Part of a small language model's weights: width 128.
Each number is 128 + 24 x the weight over its row's rms, rounded and kept within 0 to 255. Layers, rows and columns count from 0. The size above them is the row's rms in percent of the matrix's.

# layer 2 attention value, 64x128, rms 0.0759, rows 61-63, columns 0-127
size [104 102 108]
[[117 103  87  73 119 127 102 171 147 121 163  95 101 156 116 159 103 124 127 119 130 114  97 143 127 126 145 128  99 111 132 108 146 117 114  95 185 168 114 175 159 131 144 129 124 134 171 152 123  78 143 139 113  91 106  67 106 134 161 140 135 148 131 131 109 128 117 126 143 114 133 129 110 120 139 128 138 134  90  74 101 138 103  99 115 129 146 132 167 101 145 112 136  86 143 197 156 104 111 106 139 144  97 124 132 114 125 104 124 141 134 104 100  82 135 168 102 114 112 124 167 112 103 121 133 102 104 125]
 [128 142 153 108 171  97 123 129 151 146  91  91 119 102 130 115 174 107 119 171 126 144 127 151 164 100 159 127 140 130 137 134 110 117 167  95 140 184 121 137 124 132 145 122 163 153 151  67 153 176 119 129 126  87 158  81 152 124 175 131 151 111 135 106 140 144 134 127 122 116 126 124 102 103  90 146  92 177 153  81 139 105 153 170 108 114 132  98 141 123 113 175  87 133 138 135 143 119 110 119 142 123 117  97 129 107 145 127 137 109  90 130 102  78 110 142 105 156 119 117 128 133 121 135  99 149 118 160]
 [170 127 122 133 126 113 113 145 165 113 168 144 105 104 141 116 137 138 147 106 154 118 124 150 158 124 115 126 114  95  54  84 119 122  94 129 115 146 144 167 107 183 144 138 135 115 125 145 182 118 129 144 116 150 133 100 150 126 107 134 136 116 137 143  95 112 130 129 117 134 107 118 157  61 141 136 148 141 126 168 138 177 145  90 125 108 132  99 114 189 116 128  94 171 140 109 169 138  80 162  98 111 125 137 138 139 118 115 106 139 149 131 143  88 155  99  98 113 107 145 162 133 120  99 154 113 125  95]]
# layer 2 attention output (transposed), 128x128, rms 0.136, rows 61-63,125-127, columns 0-127
size [ 91  87 100 120  97 108]
[[119 154 137  97  92 152 151  85 126 112 124 191 108 143 173  99 102 123 109 148 154 185 125  82 117 139 133 160 116 130  67 156 123 101 103 145 165 170 101 124 133 125 137 103 150 137 139 132  52 123 124 112 136 142  95 129 133 149 173 112 135 133 138 168 111 155 123 143 151 156 115 122  91 109 105 120 140 154 138  92 118 133 122 149 157 156 117 109 151 120 152 123 124 160 148 110 110 136 141 134 101 125 130 124  95 121 130 138 140 136 123 180  93 135 132 189 145 126 157 142 120 159 114 112 137 123  97 113]
 [ 86 103 132  80 157 130 116 131 124 117 152 137 137 140 140 133 124  92 146 157  91 112 166 142 116  73  75 117 145 169 151 165 100 151 124 102 119 105 105 130 163 123 165 114 129 100 119 146 131 147 184 103 141 153 131  93 115 163 120  73 168 144  79 134 119 118 136 154 123 135 156 156 111 161 135 132 115  89 151 129 131 117 140 128 171 136 100 108 151 135 103 126 136 116 136 131 104 169 115 111 145 143 117 139 114 118 146  97 183 120 168 124 173 159 128 138 158 151 119  95 126  87 120 128 107 115 117 124]
 [132 156 153 113 115 125 101  98  91 134 123 133 146  92 105 130 141 168 156 136 112 152 135 113 131 137 127 141 112 110  86  84  77 118 183 162 124 155 172 125 117 113 140  93 130 101  87 155 107 114 147 137 140 173 141 155 118 145 161 119 147 160 106 111 174 167 129 125 129 134 113 105 143  90 128 137 112 144  95  95 151 148 132 139 167 142 109 146 134  77 151 107 100 142 140 107 164  78 149 141  95 154 147 100  92 137  77 125 133  94 112 126 134 126 108 109 146 139 109 151 153 111 131 106 111 121 149  89]
 [109 131  90  87 172 102 111 164  95 146 171 113 139 116 104 127 127 121 138 123 100  88 137 145 132 157  97 107 115 103 152 124 148 170 163 106  66 128 127 180 161 151 108 144 174 125 117 142 123 110  91 155  99 130 142 105 130 133 109 131 130 115  98 121 155 110 138 141 118  95 164  95 154 150 160 125 134 121 105 136 179 135 135 131 128 104 171 137 110  96 121 144 129  89 109 105 140 145 132 121 169 152  90 138  91 140 183 121  92 109 127 120  86 118 121 101 107 104 116 167 148 113 139 144 128 117 121 142]
 [126 160 126 131 128 116 123 138 121  79 130  92  91 118 171 125 125 147  93 115 134  91 101 140 107 113 155 120  84 120 121 117 123 110 115 142 111 139 143 138 140 127 110  97 193 125 111 114  98 159 109 112 138 127 144 109 103 132 154 164 110 104  73 167  89 130 117  95 120 126 136 104 124  95 102 100  95 145 141 108 154 116 140 152  92 152 164 147 128 114 144 134 108 141 101 129 116 105 156 127 111 140  80 101 199 114 120 115  67 133 107 119 121 106 169  94  95 131 118 149 172 138 130 168 147 138 140 140]
 [117 101 139 152 139 109 128 145 152  98 158 124 119 120 128 140 146 136  80 109  99  87 141 149 159 149  76 111 182 113 135 115 175 111 111 118 127  88  84 157  85 133 152 157 118 116 147 124 170 142 128 113 103  77 127 131 108 134 113 140 125 124 117 159  85 107  99 128 124 135  97 106 165 118 155 112 102 145 132 117 120 119 157 130 119 118 121 122 117 164 125 121 164 116 166 105  99 133 126 133 145 128 165 151 206 124 150 129 134 175  98 175 151 110 173 134 100 133 145 122 160 102 103 125 155 124 132 126]]
# layer 2 MLP gate, 320x128, rms 0.173, rows 0-5, columns 0-127
size [103  95  90 101 103  99]
[[160 123 102 168 152 138 173 132 120 160 152 183 159 140 109 155 152 105 144 128 125 124 167 139 174 134 143 152 109 148 134 153 146 149 145 126 142 157 132 117  95 156 184 122 155 111 121 111 137 116 165 126 147 111 101  95 104 112 135 161 104 138 122 151 141 100  99 141 132 125 107  94 175 119 118 118 100  83 123 104 152 123 134 129 124 152 131  97 160  80 121 133 159 107 138 139 107  57 145 150 134 125 135 148 146 107 131 112 107 132 138 131 131 110 172 102 137 122 140 131 150 156  86 118 200 106 126 139]
 [121 156 143 116 134 163 145 137 169 112 144 102 143 159 116 146 118 126 113  85  79 143 127 129 132 123 104 112 160 148 135 134 134 190  85 103 115 129 106 126  97 119 121 137 136 109 166 141 114 119 118 101 113 120 133 127 111 156 124 159 127 147 102 129 107 110 147 128 167 155 128  82 143 124 121 102 129  92  87  59 110 132  90 142 114 154 116 159 144 117 102 137 112 104 174 127 124 123 138 111 147 125 151  63 166 156 147 102 155 141 163 155 130 150 137 141  94  84 124  98 133 125 128 155 178 108 124 173]
 [118 131 147 110 103  91 157 147 141 132 136 118 111 119 124 182 138 131 127  99  90 141  91 101 142 131 114 103 113 105 158 140 113 141 186 110 167 119 119 129 155 105 126 115 124 151 124 186 129 164 136 176 130 137 136 143 177 135  97  99 105 166 161 124 123 147 134 128 113 160 128 130 115 124 100 102 158 147 132 102 104 116 114 141 134 142 135 126 170 141 102 152 186 124 156 126 106 138 122 100 171 112 166 151 148  79 172 114 170 124  76 133 153 124 102 136 140 133 133 130 154 152 154 113 113  99 111 174]
 [118 167 108 105 123 117 109 127 126 144 140 106  94 110 136 104 151 145 101 142 141 149 132 125 123 115 163 130 127 148 114 112 130 118 121 113 120 161 107 139 115 126 122 178 112 159 111 135 118  97 140 148 100 118 146 170 180 183 140 183 108 125 112 163 105  92 105 174 134 141 113 135 146 118 151  71 123 107 140 127 105 149 110  92 102 140 111 121 109  95 117 136 158 139 141  92 118 136 138 174 155 153 172 115  81 177 124 174 126  87 151 120 132 139 113 153 155 101 147 156 116  83  95 115 151 144 150 145]
 [120 125 165 161 118 113 109 112 102  95 184 119 140  85 140 132 132 110 111 125 146 140 154 126 144 111 120 119 171 106 117 138 127 143 113 107 133 124  95 129 118 181 109 155 148 145 114 156 164 137 118 105 118 154 128 111 137 160 119 165 120 106 117 123 111 141 114 156 123 143 108 133 115 121 157 135 149 107 107 115 123 117 127 105 170  99  99 116 196 125  69 130 128 136 122 109  78 143 115 126 128 153 108 126 119 105 114 186 100 123  96  85 117 139 126 187 158  88 108 146 105 163  88  75 124 146  99 144]
 [153 130 127 135 146 100 132 152 120 110 148  93 133 132 137 144 109 110 131  94 127 121  85 105 175 150 106 135 153 124  90  98 112 116 106 155 136 149 116 137 158 132  92 127 136 155 165 156  91  59 129 111  74 195 125  87 135 120 119 146 132 139 160 112 175 142 145 127 136 123 152 153 166 131 126  97 121 137 108 119 162 135 114 140 139 150  85  96 111 166 164 138 128 198 152 126 136 102 123 139 110 177 121 101 121 137 140 128 100 128 110  94 110 142 132  97 126 144 125 114  89 129 164 146 121 145 134 106]]
# layer 2 MLP up, 320x128, rms 0.182, rows 0-4, columns 0-127
size [ 92 109  89 104 104]
[[111  94 117 129 104 119  92 147 187 110 126 140 110 101 152 103 130 144 113 153 136 128 146 126 148 136 137 121 158 141 123 152 127  91 134 111  85 129 115 146 155 150 152 122 158 131 150 101 136 134 143 104 148 145 176 115 125 115  83 102 121  92 124 111 126 136 170  95 132 163 129 181 133 118 177 115 152 149 129 126  86 151 132 160 134 146 158 108 141 152 125 164  99 102 158 141 113 148  86 115 152 110 140 145 115 123 139 161  84 145  92 119 128 163 120 194 117 154 132 133  87 153 102 122  74 111 156 101]
 [134 103 172 103 134 132  86 120 155 124 128 104 140 109 117 124 165 175 126 114 156 120 164 148 174 125  85 136  77 113  87 178 110 136 144 137 143 168 120  75 111 144 108 133 144  70 138 122 119  95 114 132 103 165 163 107 119 111 113 111 152 148 120  91 121 150 145 171 125  95 103 109 133 144 133 102 114 115 157 134 120 118 110 166 108 112 135 103 130 139 164 108 117 128 101  99 119  74 109 121 132 137 103 108 137  91 133 162  92 118 152 167 151 112 120 124 144 130 105 174 108 110 108  97 126 110 146 121]
 [162 129 134 134 119 125  56 155  98 139 163 116 124 101  99 126 132 127 105 154 132 115  91 138 134 122 128 122 169  81 101 104 130 142 159 161 149  93 110 121 138 150 137 110 112 141 162 174 143  99 110 121 176 131 175 105 146  94 159 114 125 145 120 166 147 130 108 152 132 131 125 139 187  98 159 144 123 154 158 114  89 141 166 142 148 136 146 159  79 125 120 115 120 102 146 127 147 108 152 119  92 130 114 118 161 129 120 121 125  91 125 122 113 139 142 172 127 174 152 125 145 105 108  74 138 134 152  98]
 [108 128 144 125 103 159 148 115 105 123 109 137 143 155 149 130 161 165 134 109 125 194 158  87  79 128  99  88 109 138 153 116 132 111 136 126 134 165 136 131 129 132 140  93 133 156 142 135 191 109  82 106 135 163 109 106 136 151 118 122 131 118 139 148  93 130 130  99 108  83 106 140 131  87 129 125 145 109 158 136 121 115 127 146  83 105 158 122 113 123  88 158 143 177 133 105 111  95 119 124  96 149 139 139 167 153 152 163 140 106 134 103 104  98  95 127 175 109  87 127 108 126 150 101 130 156 168 141]
 [122 137 136  97  82 132 107 126 147 157 135  87 100 138 149 154 139 133 149 120 144 109 118 161 144  78 107 107  66 174  95 120 130 135 134 113 107 101 132 118 121  86 140 140 128 107 119 148 143 147  96 169 136 109  99 138  95 136 153 116 107 127 149  96  97 124 155 136 171 156 128 124 129 146 150 179  94 153 102 110 127 165 145 121 120 155 133 110  83 167 112 114 129 150 140 146 112 144 107 124 118 171 102 131 162 121 159 150 120 125 115 160 123 164 127  53 110 163 104 128 108 135 177 116 109 141 120 143]]
# layer 2 MLP down (transposed), 320x128, rms 0.102, rows 0-4, columns 0-127
size [ 98 106  99  98 101]
[[ 97 169 102  87 125 117 142 113 107  98 162 142 169 139 132 155 121 142 117 115 152 142 130 141 104 162 103 165 146 181  78 163 124 136 117 123 119 126 133 142 107 118 157 169 117 144  85 137 137 145 146 130 139 130 126 150 131 106 154 102  84  83 159 172 101 124 141  88 117  92 134 143  79 143  71 156 124 145 125 136 149 117  99 103 114 140  98 102 146 171 128 102 110 123 155 142 165 139 139 105  88 139 118 174 145 129 144 164 163 132 127 115 136 140 129  99  94 155 129 111 116 125 163 110  92 130 134 142]
 [149 138 160 150 103 109 155 110 155 146 178 125 127 128 136 156 123 123 111 115 122 174 124 141 119 122 117 109 122 105 145 123 122 110 125 116 104  90 125 142 160 108 129  86 133 101 143 133 122 146 106 108 143 142  87 155  88 112 109 155  83  84 145  88 134 107 129  94  85 113 155 132 152 128  59 142 130 168 108 103 161 125  89 146 139 105 153 154 111 134 157 131  93 126 141 129 121 125  96 172 139 132 192 169 119 122 131 102 118 122 134 130 104 162 145 122  87 164 127 120  81 117 112 115 125 169 111 163]
 [114 184 128 143 114 135 175 139 146 142 142 175 113 102 133 147 126 119 124 128 132 180 149 101 153 144 150 103  92 133 151 129 161  98 133 115 142 146 128 127 165 128 109 161 152  92  86 142 135 150 119 107  63 107  82 127 100 122 115 148 114 170 147 152 144 110 110 142 135 155 137 131  70 105 112 126 169 115  97 102 126 117 148 155 167 124 145 121 137 167 123 160 122 154 123 168  92  98 151 120 162  90 130 126 149 107 145 127 146 127 134 128 110 142 115 133 168  81 135 159  86 119 112 130 114 121 114 163]
 [158 129 137 126 127 105 145 146 138 130  90 126  76 162 135  95 137 164  92 172 163 103 139 128 128 104  96 129 121 184 135 115 136 147 165 133  92 154 137 136 135 142 132 132  99 103 142 155 130 121 152 106 122 136 109 117 114 152 137 117 135 110 138  90 133 134 123 148 146 129 116 107 118 194 120 127 107 146 117 151  84 146 140 132 148 147 190 120  89 128  78 122 145 105 149 108 127 149  99 111 129 168 125 134 152 196 156 121 149 122 147 120 114 117  91 106 144  61 122 104 115  94 146 162 156 123 161 129]
 [107 115 147  92 125 142  68 112 124 157 102 147 140 112 129 123 144 115  92 120 148 118 118 114 138 109 109 110 102 158  99 139 145 123 119 139 107  86 110 144 128 115 116 159 130 151  84 101 121 119 166 130 146 149 113 101 134 140 114 130 131 104 113 127 143 129 164 105 125 141 114 108 142 122 123 168  81  85 115 109 121  98 115 115  98  89  96 105 124 146 153 135 122 114  83  69 128 150 182 141 105 143 111 113 114 105 123  83 124 136  97  94 149 166 118 133 188  91  94 140  99  98  98 133 113  81 122 172]]